{
  "num_hidden_layers": 15,
  "hidden_size": 384,
  "num_attention_heads": 6,
  "num_key_value_heads": 6,
  "head_dim": 64,
  "intermediate_size": 1344,
  "vocab_size": 8192,
  "hidden_act": "relu",
  "norm": "layernorm",
  "norm_place": "pre",
  "norm_eps": 1e-06,
  "positions": "learned",
  "qk_norm": false,
  "attn_scale": 0.125,
  "bias": "all",
  "tie_word_embeddings": true,
  "parallel_block": true,
  "init": "normal",
  "init_std_qkv": 0.0223,
  "init_std_o": 0.00408,
  "init_std_up": 0.0223,
  "init_std_down": 0.00408,
  "optimizer": "adamw",
  "learning_rate": 0.00078,
  "beta1": 0.9,
  "beta2": 0.95,
  "weight_decay": 0.4,
  "lr_head": 0.00413,
  "warmup_steps": 280,
  "schedule": "wsd",
  "decay_fraction": 0.805,
  "decay_shape": "linear",
  "final_lr_fraction": 0.02,
  "batch_tokens": [32768, 65536, 131072],
  "max_seq_len": 2048,
  "doc_mask": true,
  "train_tokens": 422300000,
  "max_steps": 5762,
  "dataset": "wikipedia_en"
}
Each number is 500 + 50 x the weight over its row's rms, rounded and kept within 0 to 999. Layers, rows and columns count from 0. Numbers have three digits each. The size before them is the row's rms in percent of the matrix's.

# up: layer 10 MLP up, 1344x384, rms 0.0325, rows 1012-1111, columns 0-63
# down: layer 10 MLP down (transposed), 1344x384, rms 0.0315, rows 1012-1111, columns 0-63
up1012 086:541494474384519497509519534471558400545419563515485462478578473427482531451426384455472533442428411495533596495467493560496523453536449508533474521554576519650421511461455545512513434430453489
down1012 072:460488609532517512453483510527476650386533443526535546497457491548544516496552583529490474489593588510514459525508528504483458573432525530479476463444472434406577503551501466521427505566493498
up1013 115:432460570520543539488498417507525495535483407416547476518440436438466552467559443468419479491541518487511486411491533391427526477446526445606447445559524508492481461542538450475518485535558451
down1013 118:470548488504494567541464537475551463490606522398439463493548382371532480459474477483493483471507554458543485518488556505576506508577490548519463513513409455490492432486539454473508583528448503
up1014 100:502471576461548554459506531529489481504464441560633546452503471464431461400432485503642438546493493595553528531472444504484539422471431463523500412538548479466419573470488413540614512496503546
down1014 089:425500437477537501538484488479407569491504527487469490548557552518550507523463529498429479554478528500516524478499516481524534564615454521506437496536491464419536532430508471518429427478502457
up1015 087:447492530439468416473490499577570502566467471432464452449529483478555498389571487548477475507463567444492531506444478523538470439417489513653509502611548499587502444555476544566504470544534558
down1015 078:538509571409515493438499457576479476568498501468480466461524511498536516443449502495504435497478526487492523527562512591503563530513495555419525507555566573470521500487454591515433415476448496
up1016 092:503466501481476424564523563485579470386496520562448466512517467460567432463534451610567516441459568538506498528446525453562438508461469471529491453484451436571455503470446428516445413548507494
down1016 087:481471492493487502522550535530456402482460477629460469526493468378434440447480514412414512434561525436491570498613559528512436488473503440376567518460550564481520483522468477449544490559573536
up1017 084:482501510420519498422480500563544399479491474499516467494545503427494536492460473487419515626492543531407462576563574566443371523431405563432460494457484471549416521456583451502535464509540428
down1017 069:571525495568504478551529483527437580568492406506514522553491447502528463467539509525503531377489483503596552464505477541536586491579658440617623495533475438475537491526458557458407539478427557
up1018 100:589607501555517561431488474574475442419549536441524527360533490509564504471574491480539550412439485547518500555573393555513553568404501472554454501480472568531467460499506407446496560504453570
down1018 094:614550432391490516461491516523459605540496479502508526588512512453514476510499563513555541557510535484438467482494464518525445471578491488474484545483382501466486496477555505587419598489487509
up1019 107:447415496516445545530563585483520445451543491450576462479518546494492448404585447449516492525403425527550553520519371429576483439469565593474508394566506545565466448595467524402579617461520527
down1019 110:432536464443468511579483506524483500555488552484554486464541556430503516485456448492495435510569452518513524507483499471475516518505390568516623453587512466578446536545530345496489548575563545
up1020 093:428459545478536506495510565539513488525530517416545441524447525496462542469496513412547473538504486512486511576563474501476516519493508511441517451508495508517389621431520551550434489561526648
down1020 087:614550478525487488514480441467576531580480404543486478423509550496590485533487501435534544493405521561495516450459443476529480564527451539525376506513481500412484376531517488448507515512503515
up1021 098:542501526523454485606516453556490407490490438530480528486500553464471485485580467459557503501575526493546457542481455441461645423500488472519488453527508474491481585575535462526539504445521542
down1021 088:575516567494541353521535497531540550468565530527516407503509437530568520446435530610555440477500517544524442525503532454499493494519572480406441451540427564379508432471580522515562455498427492
up1022 090:511511559500547522465503450480673548538436487556503469520520445430540496500488420429473600490505444560555537548492535536494510443384465533435517481501528560526497577520462497521430515468514492
down1022 087:505467458470403503523498555495620441545460548505460473483462461552445511422450474485556592613527483467500478539462492510536478490557508443533515491523550598458468495486467452484510471460490502
up1023 099:531530439523531492550494543382502557516507504553585391503596506480595523508493504481492511477553466497534491504506460531520477417484474494548470433495550531461430525528487518450432547503645579
down1023 102:480535543562515533497565429533460494497467565540538415485503551439467436489369581485429413395545364510517477437433460447525475582418556469486513504495509523523567500453578425630518556575391533
up1024 111:471450479588485519406467472444553471491534513425567515524482477533632465500550488437431459375545521477519470511400552480432558474479533437577427459516529569509473489530517513444518497652523596
down1024 117:488485494509542432469539525488512488503609547513454514429568516525417564586494484512461472525561568521459540393454488513487488505595512493426583463435446462499489552506542463515580466401435392
up1025 089:495543607383476462512486510489452546430513438565448410513458550465586519465501509531468473460523542588493432448546583527545576474500541474538480503432528491558482542608446476486459538537520574
down1025 078:521518480473466513485538509538511460524444510515546521541508469501471425547370528451566442513488470519460514541469478460455529531452434512543481471528448507492476444429566439496506475498499535
up1026 097:442472578549499447521476511522498491493480412539464415512411510540512471473480496540522505476445561512507478517493421525447502552510531543516513530508536547559550506550486558533490487525484594
down1026 095:484443542519561527520475462539594508545512469538462490559530588465545568490412529554510476499634499567626514464482569460457403502469532518541540443572452495449505468578538373505471549414491436
up1027 109:541548495500587644452522430518631531488522547500584482430485462590578524489547388492473474461500457510589600445541562510479419449442559560588465480522377484506490459476459468602487504561492514
down1027 115:515540532502506541551537473613483359489398550467431385555542506444600515473488524505432469451518465460438523423395444524428484542431463490577520488569417622497547474422556510453401566549591404
up1028 108:556500446524532474495493489477588472501458526500555495471395563523535472406456474510521556451522503439539580473563531527532507395514591516505482507438484483493486547476487584436492476518576529
down1028 116:479554471363458536480524414498616468460571550541527370440516550440545576466462467473460616470478476458458608532547515518478525419555476498500474453449479514546489603519515514409461395427487534
up1029 096:462465462427423490599490473505523451519467486521549536483436553525513504501612485483484550561470496463505482514451421517554527585497532524471409517502522586451440535596391484422510413432606537
down1029 089:580479454467380505465518555443465495532469451412412489391409496473471586599447504547485499440495558540546525531445537496419474508520575537466511544506457466551486520455434479474500491489414384
up1030 086:486409514428511534482467472520511470526527534465515507448492490475460517381484465500398524670543490527460511501567448513453550448466485485529475436513489503546445551498505472432505472437472435
down1030 079:532577550487472504528430526473475489488522453569446525510462527483511542482526544535523463537506462496527459494480495562524459437516496483460489527469475458487488527478564508555467458495536536
up1031 097:429445529562537481479559451507622521470608532469592496475508542520513407482496500472585537506501531483472478587493456408504470506509503516540515490497562495519525475511459491424432516557471505
down1031 101:508431491477636604482488547465637510384486557432440527528453401470528487519461481585503585539465497534497435410522478505508483538488535529531484457431548496502566415384469466587541607458592541
up1032 097:544445465511553453452555490486473449498449490526585607482496433525559500521450478566483512477390483466532554469571439473469525575483561517582494493539516511509556462480432471497476535416511574
down1032 096:466524490598531535501506568539554548480457479520506662465542489581527532550530451531467527472461454532420533549533461549512477393501456516577476541498536527525497463466595523480444543488433570
up1033 108:546519501480554522551561382504464575476501468517548476515507577580484563479533425551523506459420472535460454451418545505525526513562450555562375470497518533476469483460524483482432517598545461
down1033 114:534477483463505560546514486526507540463478465542495626546503492522446520581551430442430454557456387485539461503525572531323568507471457472558499502478414488491406530376548519465516477423594420
up1034 096:516440468521486567496491573489550411459503505466491448432470518509528634407630438463541482519528517446450545507461443537561541520495479536481481432558529521569457490514454502541462464549530624
down1034 105:499457497570556437553605464378511487396408439452534546523572519527438436500452481528477521500534558534444473489502504457430495493514545496521538495450431421512477538519479477458545553485571494
up1035 112:476487466564562457473457429386569474408464536509515526492461417557478490520512472455482398466475486522625440478414533473526505460465500550606412389584489517493494472512503578503486514499534564
down1035 126:530535546492494428456488540541473480494618591504451508455435536464395586540517503511547481526548485424483507480527498474510481603411509475459535532463445507486574496533476467513541505511450464
up1036 096:419433431571439482512494535457540548513487582425500526447463525486504534456542456481409488370527431559530464559428555529506500508481538554562500427461442527453521500469527449550468506476594515
down1036 091:512511501421527528592611487494477606466515537498476570464499430448413496601493600436482486484571540626567576433534482537462516544585436502514583521429473562479385489542579533386432554455523492
up1037 097:440491450449530501396511375553533471443453535504550477452408489504490533455545469515516439515514623584545583457478479498595507359499492532569469494424474518570515531468557419520511426553554461
down1037 090:518493566580511466358499490554461515519595477401521467463478454443503430503483513478478507544581494436551520465522479422449483533557487392430540475505511467400524494532562476558552459491510385
up1038 091:430505546435452521567483592405527516473464461539518444560388458454530544508562457513544419451493521482393492546441375505505535454392561507547516432422447419578503517600437486408489497469520529
down1038 091:539472440460576444492462466491454525613514537517533629565458521526511563529452429523576533581594509442498594492455492556555560502404572508587488403524431443504521413464556440478527567537434414
up1039 107:513447561560521574571597400597484534524400483566521501475449550489562506438601480475551560443499402510457422388450446570462580466488469416516469449530452487479492516505539502507475524497574537
down1039 100:412578501371480425433497528520565523441551543469451477529560516492534523456497560515530499445549513524505492410536466501454511501584524534522436539492404530475525558558673413548522484526420559
up1040 099:549506646519578549487534539581469478442592508455548543463506490594510458476507511447497543537565463498473466543455543524540614523467601580479403488533565617472559482509502516489528543505443448
down1040 093:509480496446392442478491547436350409492593503523526604415471496530524590460529485431470482381464500487447555469476532441548387455527429537479554525487519478517466483592463440522514508438473444
up1041 107:477539558569580474479501511483525499439511535506538482453551452578482456451462478394521562461525518526450508579521569435527521560514492489574462457501491514437487531430499412545442486648481590
down1041 111:577503442502432567466499475508506431558514549504413466465493513461549491522462491466508491503538582397558528505493513434502586425466468466460540522526529468498461489533571544539487498440422416
up1042 028:465438531442530444554463447481511492445486485501531497481401470428507461464495429468516478566547541509555515466535529436544558408418424569556454493547570443538532518566452456509403508504468485
down1042 027:568473485408465579493494483523536379500472511471539464478383416514480470495395478512490466465512575547448475547508498572514573522466451510502524516469510590530497506593608491509483593520487485
up1043 106:473412509535564499461530555498533473505541437504527546533474598495498429437424462486426475400540513569483522472395440451451482504493465444592428462542555468581420453498408511535461498621613586
down1043 113:504538533422528533509466566484465448570559480523517476411538575535521511554352581455556471578393501475535482564540544482539520496456540518469528486496412510512544534541586512454529487419508430
up1044 090:529474511565472447423467505574527483514463459515506519524508498492478462465488491435567506545458490512390554566454520489483560405532461616492440454545483430539558502439545581475547481530564577
down1044 083:457505530511494479556435514574378585483431505575541498481510529577529559493504587562463476399466498466470565443409502464425574468518514484567518556461449632400533348527562478441528500481488452
up1045 122:506382486539402532483545453516450508478506507475550415433539543595480478507457427584485429549584522486560438525486453502610591494426420474495434529520468577459544538476471493465551548605488476
down1045 150:536510522519401481490575465441522435403524583483535405563553534451467515495553536497456531562479475500559465581466460484541517536521442497443489482514495548441406536486481580428523524457533529
up1046 109:458421446507463518538474420616536479558519458479496427449507476511505499450522481544555475573621533487514510561418542410555482488424500566425451459480540469495450581588423512614546575546516517
down1046 114:517536562542418519587546471472555608530406483509531465544455527566484468556421548552474534394508555466487444511441477518494503422489478474536434611421449543512519379495497524506502437469502597
up1047 084:469484469484474507502448488542484399492436502474525476449599464488547501496446460468482598476569433484443492501390507507429583625373448567571470466497518375540514525471409509485593488470546538
down1047 080:577523493483522565489488460548591466533551574491494366490388479519520523429515493528487429506434509452490474486580566566522466463563541552507498548531481539435459558543510538476445460540463541
up1048 099:539484485404555617536490499485502477468477473600484470428507517468527457453440421524507503446509539563537519503557503484574514509417436496507486450457436545458476455519415483536568505487523575
down1048 102:472469519580538459484498507531506556500547422586483523437475542567419531537480558526503422471456487410523486479495509406530539483552467490549477495485499512574495517536489453432517545491549528
up1049 096:470458505460472574555477505475568505407515429463512371534387462515593571470591433460487529523493483558454419535419482424536517580384531559501403490476427503554533477513437564413561502475552484
down1049 097:530484517476513456551577513326512445488497485447432562574483573457560480526505440368466518483488537466550499449492435543490556538554518562477445582486515546533470484520541508495509430494511467
up1050 093:570486528524489436610461551508591477522490508435439440479485548515464523550513419605471557519442413474499550487443560502499635473560571542530444488643558614502484534545499491473558415525495473
down1050 088:578492427540470410494466499496525594479543470503439507481459457492523462602534515485479429377496606525557463585490462382548419491515493525542517489447469541547457525579486529493506498325565481
up1051 096:558551505473500555563520447561517471556466424479510426523523557556439479372538458457480535512540460528507493527451490504443468460530420566529427458426472531509524549510604441508427470594428497
down1051 087:464531531432440516576356556504531446434549409490435616450547503433514618455530565576499464476490509461455480502559471569547471396526596543520536487523520471498543488508514547517522496493514568
up1052 092:536398508466570555514552504655540529548503509489504495400532566536491505499572434532511478485480536589492492494547519468484584461453491513566474439639464538489437486525408375456475461553488523
down1052 089:519528453539500511525476493456486473482547460569506432452636495472531505419575548478574527495523392420613479506461507487510539515390504482558451443537544532513415461484486483538471478424481517
up1053 094:622450494441448584383370499501516536459515480426574386472547602537529514447521447530507479498545505575582456434516547462581530473510511481484391419522517477485430483480536520468447511553508505
down1053 091:486482543504548558500480492480489475526456570534510486496461541432500441410509461589477530527490519486582434549439567482475506598519613487531410598542468488408487503485382466475570597504440525
up1054 091:479534545412574428471496456555447465488595556509521384412455538520366483498499404429493484474553415561511470507583392476456507431490573474501475515516561497470542431516503527500448524634432428
down1054 087:553510470522553579502488518461445506537483402549578530460528503524491491445511428587438485536393548479460497484416502549439515421515485444482538531476537500535469491459430555551501439482471499
up1055 103:398394545474459507456508488476467371499532422397581494506599489513508441436520470536449544406543451497591486489484416476543503531449541488552486416477497469395516476501542435435490492467574545
down1055 104:474571485480456566501407474557497524538537526543500530594541459466525513512381478432535430501510502500513600462529573508501583500509406393438474530525449510528486539594482515551498409538500472
up1056 096:444460494415419565523463424519580494530528427428517462450461536510506489461547482430499606422506500598554462478486470508528562439459439445609522431492523523502430555461533607589401471485489473
down1056 089:505533447542603524536468499541516525537505513554430498476432497516507508500474550540455456475488465503530477493419425551470510556398572460474556605576497539527573531505466399558628499490468431
up1057 101:414439480458455582570520505522450481429457466627610425437485585535481539444563501498521547486553493510490466493490411415443534540464449486462461383485566591551503388542454559517558561523489540
down1057 101:481582501588520519431449434542468522528612488550444443474469454577466537463452551510532485417542455523557527404423414442515475492457536505518561623528494613473469529500562517482414469448497527
up1058 097:479477530498534502549457574496482441405527478507599467554513533453558484418496476468490535485515466496491537532478481421546515540501588570563541495523528574498447339576427496488551436524488537
down1058 098:454462530510452499431535563539595419547472510411385521577494454535505520508543420466494418558362442495523450465545419562495489525426456485458519489484486534545480593562499519601552535521489408
up1059 110:446462433417537518472565489569527546534475526511574480486573474611598500501456382391490433487503560540583494513512565557506475514442466528467486401541564486468547503592558611487444503504556487
down1059 124:481527591458536521478543475577515522522582492507502523563573512514484539551576522522483525527514433501545483459525454522467466440441554525504583575487570611493462474392493506522480473476489555
up1060 093:348496538474475403506538570498445447457394446480564382516576482502478561439606501523556419513483546461542390493456467507456571523492492550544417396523410440584489505532542539511407554444526505
down1060 088:463495563503554464512522501490470544546515474544527532457460508456518512480464473470514486472450415438411490581577619497498379385516458533485449562528501571460456491515413498502510517560441496
up1061 099:588390454455602568473529428457527508513519504482442472307459620579443499490495448545568570470496471488514523457570590570558515458522452526563439447519522512579404513494529512536557431570511561
down1061 096:510611505482617523573486494488487493546420480497526542477499460501552480526464517558551396559416501496436521419553510528461496533475479437529494490552601365523408559441481491602549559489419503
up1062 122:512549504501522439597564448562547443516491471549500566505539447490469446488511434393558430508467493471408505435527472486598485513331457519509456516545431504495433514537491574486488613520606502
down1062 141:487534508549599381557556468526573444539522499573430581547549504447462450482440501476553411534529478462454572514517456484398489538413484412506583509601435540409446578473447545539486483512513461
up1063 100:564473484557487487560486504451452387517518564494574515495596506444465492456521444510459530488538449404530478543518472462540476622562529557500416502475453542548547559528476483469605494495484527
down1063 101:507525538451556562455551521473520482446442535477489653521399474513491512481552549429569493487553531521569477380445539484397476532523577401490466497532460396474488508492500517515495572489523489
up1064 095:615438432497526508542489473496540409480543477493488558554485544415512553484464438491554541482517564488505428556559466503599465494501455462480459486459550498508430471539484444566530505462585482
down1064 088:506569553489585539459490473517488544528482384419513528577506561541471548480481477578537485507446478470497369576491504561455567576570460513400476453488501551426471513540451515559572411434516428
up1065 100:420504484573562480506444513509460576462445468527521450418411509452499476504540500460508508515470487445621496511505462543453502430451363511506547492467577468462479513541508540386473571500520520
down1065 101:511412455517562433561414519502522572521484541505467533590469499453403445524423480540548520377450534531484456482530525489564551459491612435460478499438437489481519494508482573449485444526526524
up1066 103:484527555513488502460550521540489526531573466458589440425512510454425394506566469553474507451509521497568457444503482497574505509473480545462462508547448547565610509513484400501410568567459511
down1066 109:536502474523467511426542562455486488533477455430543505436503577460373419414458513601511460371464567515489374563546475479471484443582504571475511543559462568571572502531474499560519453619495466
up1067 090:576492572420515532556460379466501434497468499477533506354498570448548394469457484570646534449525464590502582556482502513508435478517541395467465526453423451481498465513474498490454469541525485
down1067 085:531499480508451469454597578570459597574567611467489435614559506512392482482560469564487553501554488527537531458483557514515562455541575453486494357432497494423459460522512481507482455411511457
up1068 111:495515553502505497531469491491489505453519492582542383458452450595622486491693466505525393511455484453508488545474522575410526484438496573567462444413448522472471511490549479438527525562499469
down1068 125:536511473540555521482415462446508489519572495486451549475497499459481581483561458480445425512485498443466556546588523574500505513427555464488559525471549517490477461492538526535555545485489542
up1069 094:447499495522539473546472555484419503454486465478550545444467485565498522435595492520404381543522548534454511515455465461461591432460507398571516480469556631493469563461524491445556583557551560
down1069 089:490509488452463522481532515479488518473459526383442430577577547446510513444492510439544547439433514548498542491505511674499505488624543449472442376523524377496530435536490573529415469566522487
up1070 087:506449481477468423539467471549508402579412537435458513481479536433499547530408411559471487486534473465489481535523453540454497515444503526548495426501477513501459548516508575586526487504603521
down1070 085:549476479471444537454545506476501530446646522501482495479533401506416436492521581448518532546558558549543525552559453427383491497516433441477525575480569519513540422483492451533509576455465529
up1071 105:584455509510588574493506468550577521574525517543462398470596403563574479461531437438490469482483563484592532399579491539526475492463509441427500415588587560531579482486448534472476526514462473
down1071 111:421510454449471450540520556590524496448549526534487518519552472442485525566453543482566387521460532527536481434460530501495456592466539478433421412522399478421570454515490589514419539555544544
up1072 100:446514585541487520467508484541434476521512389587480520462491519512463498447594503459520535507476414550648446375551451508534454451472464457511480510512506551464586484569509358431403546483492537
down1072 098:484385513470497534513464467541517479482496606457452538565551524532490583532399575467541484413530494507492441452504433461485514431439552508614410509494510533410505473504536561476484381461513642
up1073 097:445451523495517430550546546527437431544593505477536420512491644506486463470487463590517509497552427505476515488524495508533497470510462462564491485428505543481456485586468399518514478526496508
down1073 091:448474554441497474532412504534592498505541500518395566541479503534452523461456484517531486520457578503413562361551437500455567490520482523439473514554467477500423511473478564523426466543566528
up1074 106:594521490476448530490495566608580525440493427535560506514527490514535569434465443559420443450448447559502495482489515482508428481479521517493429400514536511392420519504514475382471477553588524
down1074 121:430547587482521500461574486496580520502522484472483405482499552499371495545419457592452533418528512500531530389426426510500529435469488555491517407484463542433517475434551443475533470520407487
up1075 099:606542584385429487557529450496526475433476417595541433461576546525503481475500448498453502511545550504497457514523576484519457421507503563518444467498577463475552529541543491520557545522549444
down1075 097:415579470600490518486488438545485389504522573526467495554497563502436412613477496535422536557510498453540515487506578542432557460389468501507496465560514528501481442539605522508542465515529507
up1076 100:470501500524414532464509487605484533444545400528535402535520515530486572498583480417461427447521474603400496538481471445464583541474480514494517530613531589451519396530425430467483594595408490
down1076 102:487538550528470461499508439510512523521544550482377548440426510472464520513515475536482581515484531491488402566555559596477515408550426539506455516500469495537509485573554471481601474455472463
up1077 095:525426466494468568472577574476443557438424444425527478521479518480501460438612507458486498509545519529526467564522420521467433503519566550528476471507591483539446579610520439524455480548515500
down1077 092:541501563422527531587543473588465586569494389577415480491450497521497472565466525580458508456529458514457440473611527548554601491442444417589549502464448542522530401378492524501497506427486555
up1078 101:510471523476528528506637536448597508543464418538504502514490446618536550468473509521532536412427595539438582406447546442524587432512518513541483441542441512428567422497465544547452507569546450
down1078 104:550552552432517478507491490480571477516573471491491449509674476523436545502417501451469516582489494450529457571479551576482485533463531495426525582507551541413512541419564443454538573404429496
up1079 086:536456480455491479440479554632471512450526455466495444519399560427406490473525462495483530514544518453425416588539562502471571516432454575449558563478428483512517471489464469493536463555554433
down1079 074:489537543540511510537483467444540581467468498480475543417494538530510500504478538498592508397454429500460551385464603549507459521469417514581384582511445540583522469584567471433512487522490473
up1080 097:493483538488562430518481542529413560577508389497509376523499538593486455349454466505626515526496459474595482491485511473470499448528489482592470519449546471539494572571474545344456532552522591
down1080 096:503471472544450532442538543518562504494410547486488605503497431428497564584445587432430491587463526442490470575563494490466479572502524447449555473486435543473536517508521502453553471524543443
up1081 102:488433524591475534549516567572460502520516403477550512429461541477560465464520439587583539433557510564432436476442552515506514425475476607511464454576474492507507507554457484511452516502524538
down1081 106:462441480510517529448464527403447490412541485436484506588496514481501527569548615489570500496515490503543511414487463440551502483503396422500536524484488493497511526543504484510484483365558461
up1082 101:592512553486526477528465452510439461477469426531544420555587518426433474406534528425431496543547562605504532550596331464537437408461384507415457448532520471506492481502548539566431513403400519
down1082 098:530589413588487462497537508478505475457448493413486576423461538547591537516418536468555548508458479521461503499616547571494549451438495565514598431497477477540498482498360474453441520548532533
up1083 101:465520556364482497455590517528520556546535446560513476393562522477427501512516429477557505482443488503528504463514516442536533526466448436476474492476502560502566577619476505517472462534512532
down1083 098:536536499582525549483559501371494517567582544491454427476502546430533552457535458543479576498474389547538471501505573532429422542549487504534590498523436450523479533488508453520518511378612505
up1084 096:506476514552464541541544534547431433524424435588473542578439501495491586447513439488522575549544539498466451493542473440473466533570438559587515403522513422491440424526555518461552540431545496
down1084 094:474500516557471528620482585513558413388493516551633482482470522508475508535549574539578479503565435532460454541517591497501486489501536410463469428525455526491506592520495528522532475430530493
up1085 101:503532587444596478525502564563499469501547494461554473395510478526455482415477511562477494553499464415594486503585446455455499503516530485580534523553463556420497461492519448482496499547478456
down1085 102:491544527465542540516434484441494492462505426456489447552480575421554525472527447485504421440429426462542573604537442468463509557441490509428546559519471514555558497609456515458505547474480449
up1086 097:539481478511537488538425523564508520430575393512566450545518513477457530441469486513570495537600504464548557498501446487502502367443524547463553506464640517458497504553434509520486470442541535
down1086 092:501466513493550494492484488480465493506429460530468469506541577432495603417544567478551460462493444451485514504476528489482422579452461471533434500439515521494524442473423430544580519429487499
up1087 104:549514520555490582514540414520607533492472478484502498473418505511519461474602493415551431440488482509513543401585498532511533503448448515504511499515476512483499438491508543482482485458422515
down1087 106:520557549520520495485471576485524583472407480457508412416467553509463522547447506474498479547554500504447430520606523475488546540570557503432501462578575516518433528503485458508513495478361536
up1088 093:482478515372486502462467510534522458518534540532493530512553529499583559494473488559603505612623447543528559474531508503518581450486485474454432514525457496547488661462439367509492565567490492
down1088 080:541520522444557572450463489419505570496480530453528601488428529535476528515501552541573557548534460502445569384389503479532517389516567525630429497519510470576495450541466534475484465461495534
up1089 112:468504463485469397539489510529480493570540541506515402462609481481548467464657426476510520511536491522509498424523540488398558426493491420451474452517470459436445446502548534462457500521558585
down1089 120:456447432426491477434565516497474403543490479506570456529504536473509542448512442586500393512565515529537512497461478433424532451477522487570536452516546563436555451467560558507418520495534438
up1090 099:476508453437547472489466412505513524433512426536559466574464452529465493435508453514489544537509559615461494557476516403472500510526486498507524423536465503470321454497467536529463491516550492
down1090 093:519568513542518487541492648496543530477517564600471493520541624433558425495395480556531554530442513451491479518456572529518469522472501532461478564476540481506471519391529418488454475487502521
up1091 100:562435534523427469533551484464503461525454513525512459524460514506483531452462333509470529509605538521535544488372527482384485505468522556558500493486497553546497421532489489530453507543538473
down1091 105:548463541489425591464502452549558453521548523536339543438528472477489504547505476526451545510446475560441530532475509524563423515531475509459563453531559509450411560516584430469548460533420508
up1092 098:539417456572530523494483494514529506475551459558571487450574447559500519470504503513527492474477518511493482597491503411606443528503426570552491392452415550506544528535563528430574499435465601
down1092 095:517489495505409499496562494488495469464572604422545560604565470509503477560463482457459413528555408493540434447563526590636498611524531548547426506542604481553496494499468549411469603486509549
up1093 103:509497491524438538560517424481495507540516494446528505531460547532499430430509442527471422459535520562445443548471578473487496464526449514537508456475530524555530463528475480512485502529633489
down1093 103:584426558523486418567468511481542397525459379496570470523516500484414530530552465429483587515505562459560519458449529551497481511481479461461515455515489509496467469506530586570475477392525465
up1094 100:585519534491521448519548540484408443540426504534557465532353490525479490444465490467452517447447522530596415522451505511515566521383572535540512517590487480524512492638432395462568463506465561
down1094 092:516365504588424498417502481413501521501452448482510445545461534504520472503482445475434538506473521468509537608545505462481535455568498514481440510527549511438502493466535485519463539562489592
up1095 090:431465460548498538557523565470511468568479450552517460457533499520510557430532440468585563473506475459611478514535490443409533427490479459526489539477571513541477487416449508430520488419513492
down1095 084:536494457495414548435449494519524496542532594452498539436526375499511427599472474391501537534432515499490478538472534519535470602516432529538519490542461458513515498482599419541468389567568500
up1096 098:460478512567464500519561517468459483494499501527450539437546394550421566467531483608512420475544486508369455519536427527481578533491450581508407396523484487437611579525502487502465466522557583
down1096 098:657576536456542425503502472491510428413444538547604447538493450458565446525498528444434523503498518538480472518522501506488505452500464472595505531448495491605488425505480468554457473504552380
up1097 102:535546546577566528513426435503510507422522497525626552509474482566531540486622493376558491460469411429574446573485481482520507594465441521560444387575577611549428466559577495458535508490452510
down1097 100:537561611511506534397454495608478497524574545513510600400509487536474489551489531468626522540487501456423440564563521524425488470519507524501497439553452434433507506487533504583574515486491469
up1098 094:533533511546562486532552478597563552412501462576478526468449587640495546527454484519422443499453542508605535523546449443575394457421488524474488500488549563464584517588460448525554551530574520
down1098 090:462453521480636536528555500480477514500488519536571441573483377559482558434555607555548585473528472544456455510492491385448427531430449494529466532473454463523462462441405455572532521553453493
up1099 097:548449443591513494479522516548529460523507516510496488450620586476590566498511467519500479544486565529492516461395534514523576406427579539500434512553419501450476438488364506489546505470545516
down1099 100:440497576482485550428467494471454551487566441603556454545474454507521500489545434418497465588471415482448540535581472546469561460515471509527482571512573520549543504467537463503581474448500431
up1100 092:488515508460504574497449553559475396398556332514456466425553608479497495467492503563554513505403520605519582479458535502523551512474449576524465475445435535433573495498468522520428619543482572
down1100 090:485505533525515414540637455448429474544624421459576500476541536558495446561526545457467443558562487485489476489501516501507483439512517527476409511531443436497481516516634514518463459457446474
up1101 099:418453484495482471500475423554500489558495498482559506465503480525568496470613471447509480396525510490533490534457463564561474484420453484521446437439501467469510550543483567542525558576546473
down1101 091:436531578455577517496535414369538549459520509509440485565543557509519483532479527591545546473511470430572550526467460439497433442474509486501444438556429470450531497473461592497558454499401463
up1102 099:477470478456489494531490531466488448510455491472531488402598526514486516509542512476500512569376549541443470418587622489426572484504533516474460474507480532454516618481395458487476534518514507
down1102 097:521453535539500480467516554527459516484492381504491449488499547500531502432522497433456453532453538560535555467513543582455450525456418434518480486514477500538475442469523562452477469517518403
up1103 097:543486424419436422514537519468535418513476496496560517376542596468492521501465479585498440504512431414412503513510584488441587452501398587504506465472575515502441551636521483513490487477451546
down1103 093:526497511507450507460509456542490549483429527584571520556574533519510537532538516494504372405540584501442445557494527476438546519510491507492420393421572478519482532480545544465427546519405516
up1104 110:493396493515578584511487528490602448541455442424578504416527470486570579517445439398514446533556473581538529453396539480513516394417496517525368496488503566495481506511502497517518498550524511
down1104 109:484466447508509477554511495429545404492409533497485613488554515449556518601418513527521417492472531421487417454361583468552439456517529514508412555458494485407559475479508571496509473490464570
up1105 100:506485460549449571530471596503488484490431503521481532499536513409517559397503468487423453521475511476486454570413488543463473524537497575521465478545527434376560441486404550493506510526537538
down1105 095:522431438547556455482415389483440443492452467531546513522449489506562460450505511487559467498451539469572461510401545396514396549441486528460419490498414559476522529513586458532531505501608477
up1106 091:483514555408554493475479553500449424520447462456475472433539522536580431447555470477515450480418448511514420475501615491491586467504555458567469534431463555579404471501510462501531558554465507
down1106 080:399539560509522475446500564505435600474429494616533449535522528570436436587439619509489544481535592573507494490554481515522497522550507529500602511514547522464596551517388481483450473470522430
up1107 103:503488405517498505509479536579478510523475378421564455543456540489574458475484520454537472501457543517486482529459546497494480481489490555504529553475456446528475468456479457522389556482524528
down1107 097:511622443446554490395480600471509606472453371432468511430396543522401517441460593487588510494486449476491512498540575500488481488535461332463479527539452462389507471534487493437579525523542427
up1108 102:448501606440477582642483480585439542455505457479516401415487548469543490506504481492464495453471486588462449487439493523558604403359464516536514436590550399409492560584512507546418481557533446
down1108 103:495498478470526480449465504439461451444523485489519661504490410479491483486527467481507499537537501500614498495493462430476513564537560462483513451482502451475519528472427542596513564540400573
up1109 094:509519511483498436604474403532589452449549483530564444464586517419441461453497515477431499468449497477589395534539449557563441481524465576479516478513491570491500544496472513557477491628564533
down1109 093:593402508509392491467478470556421550503506415541453461448471425499556437518443585457472460435538466555428463496488525452455502518561389566505561534520504481564510511500487404447577420424539511
up1110 088:543526535601527427549603510566523586447507510461520393409520536494472574457616476553422397483485480437423442492594485523504491469503523456528506422525503425474546460500515529480476521491561471
down1110 079:501509408374562483458403451492476376466455425601530540518498457459509562527433535453672450517526467515436516448436492455518548561482442483469457546495438442531442437491576514496441514523450534
up1111 105:495540482427497560500533467499473512505528326452637515423613473396489451444500496426510496580553473550492476522431410482388550583422455504511467436525549611425504489481515508584384545490512529
down1111 116:562517488520483474579512558455498510613558541556521516404606475532491457492476487494462509523480446500490469513484495476511435505549382552490467506417473583574509503480456529451544449443457578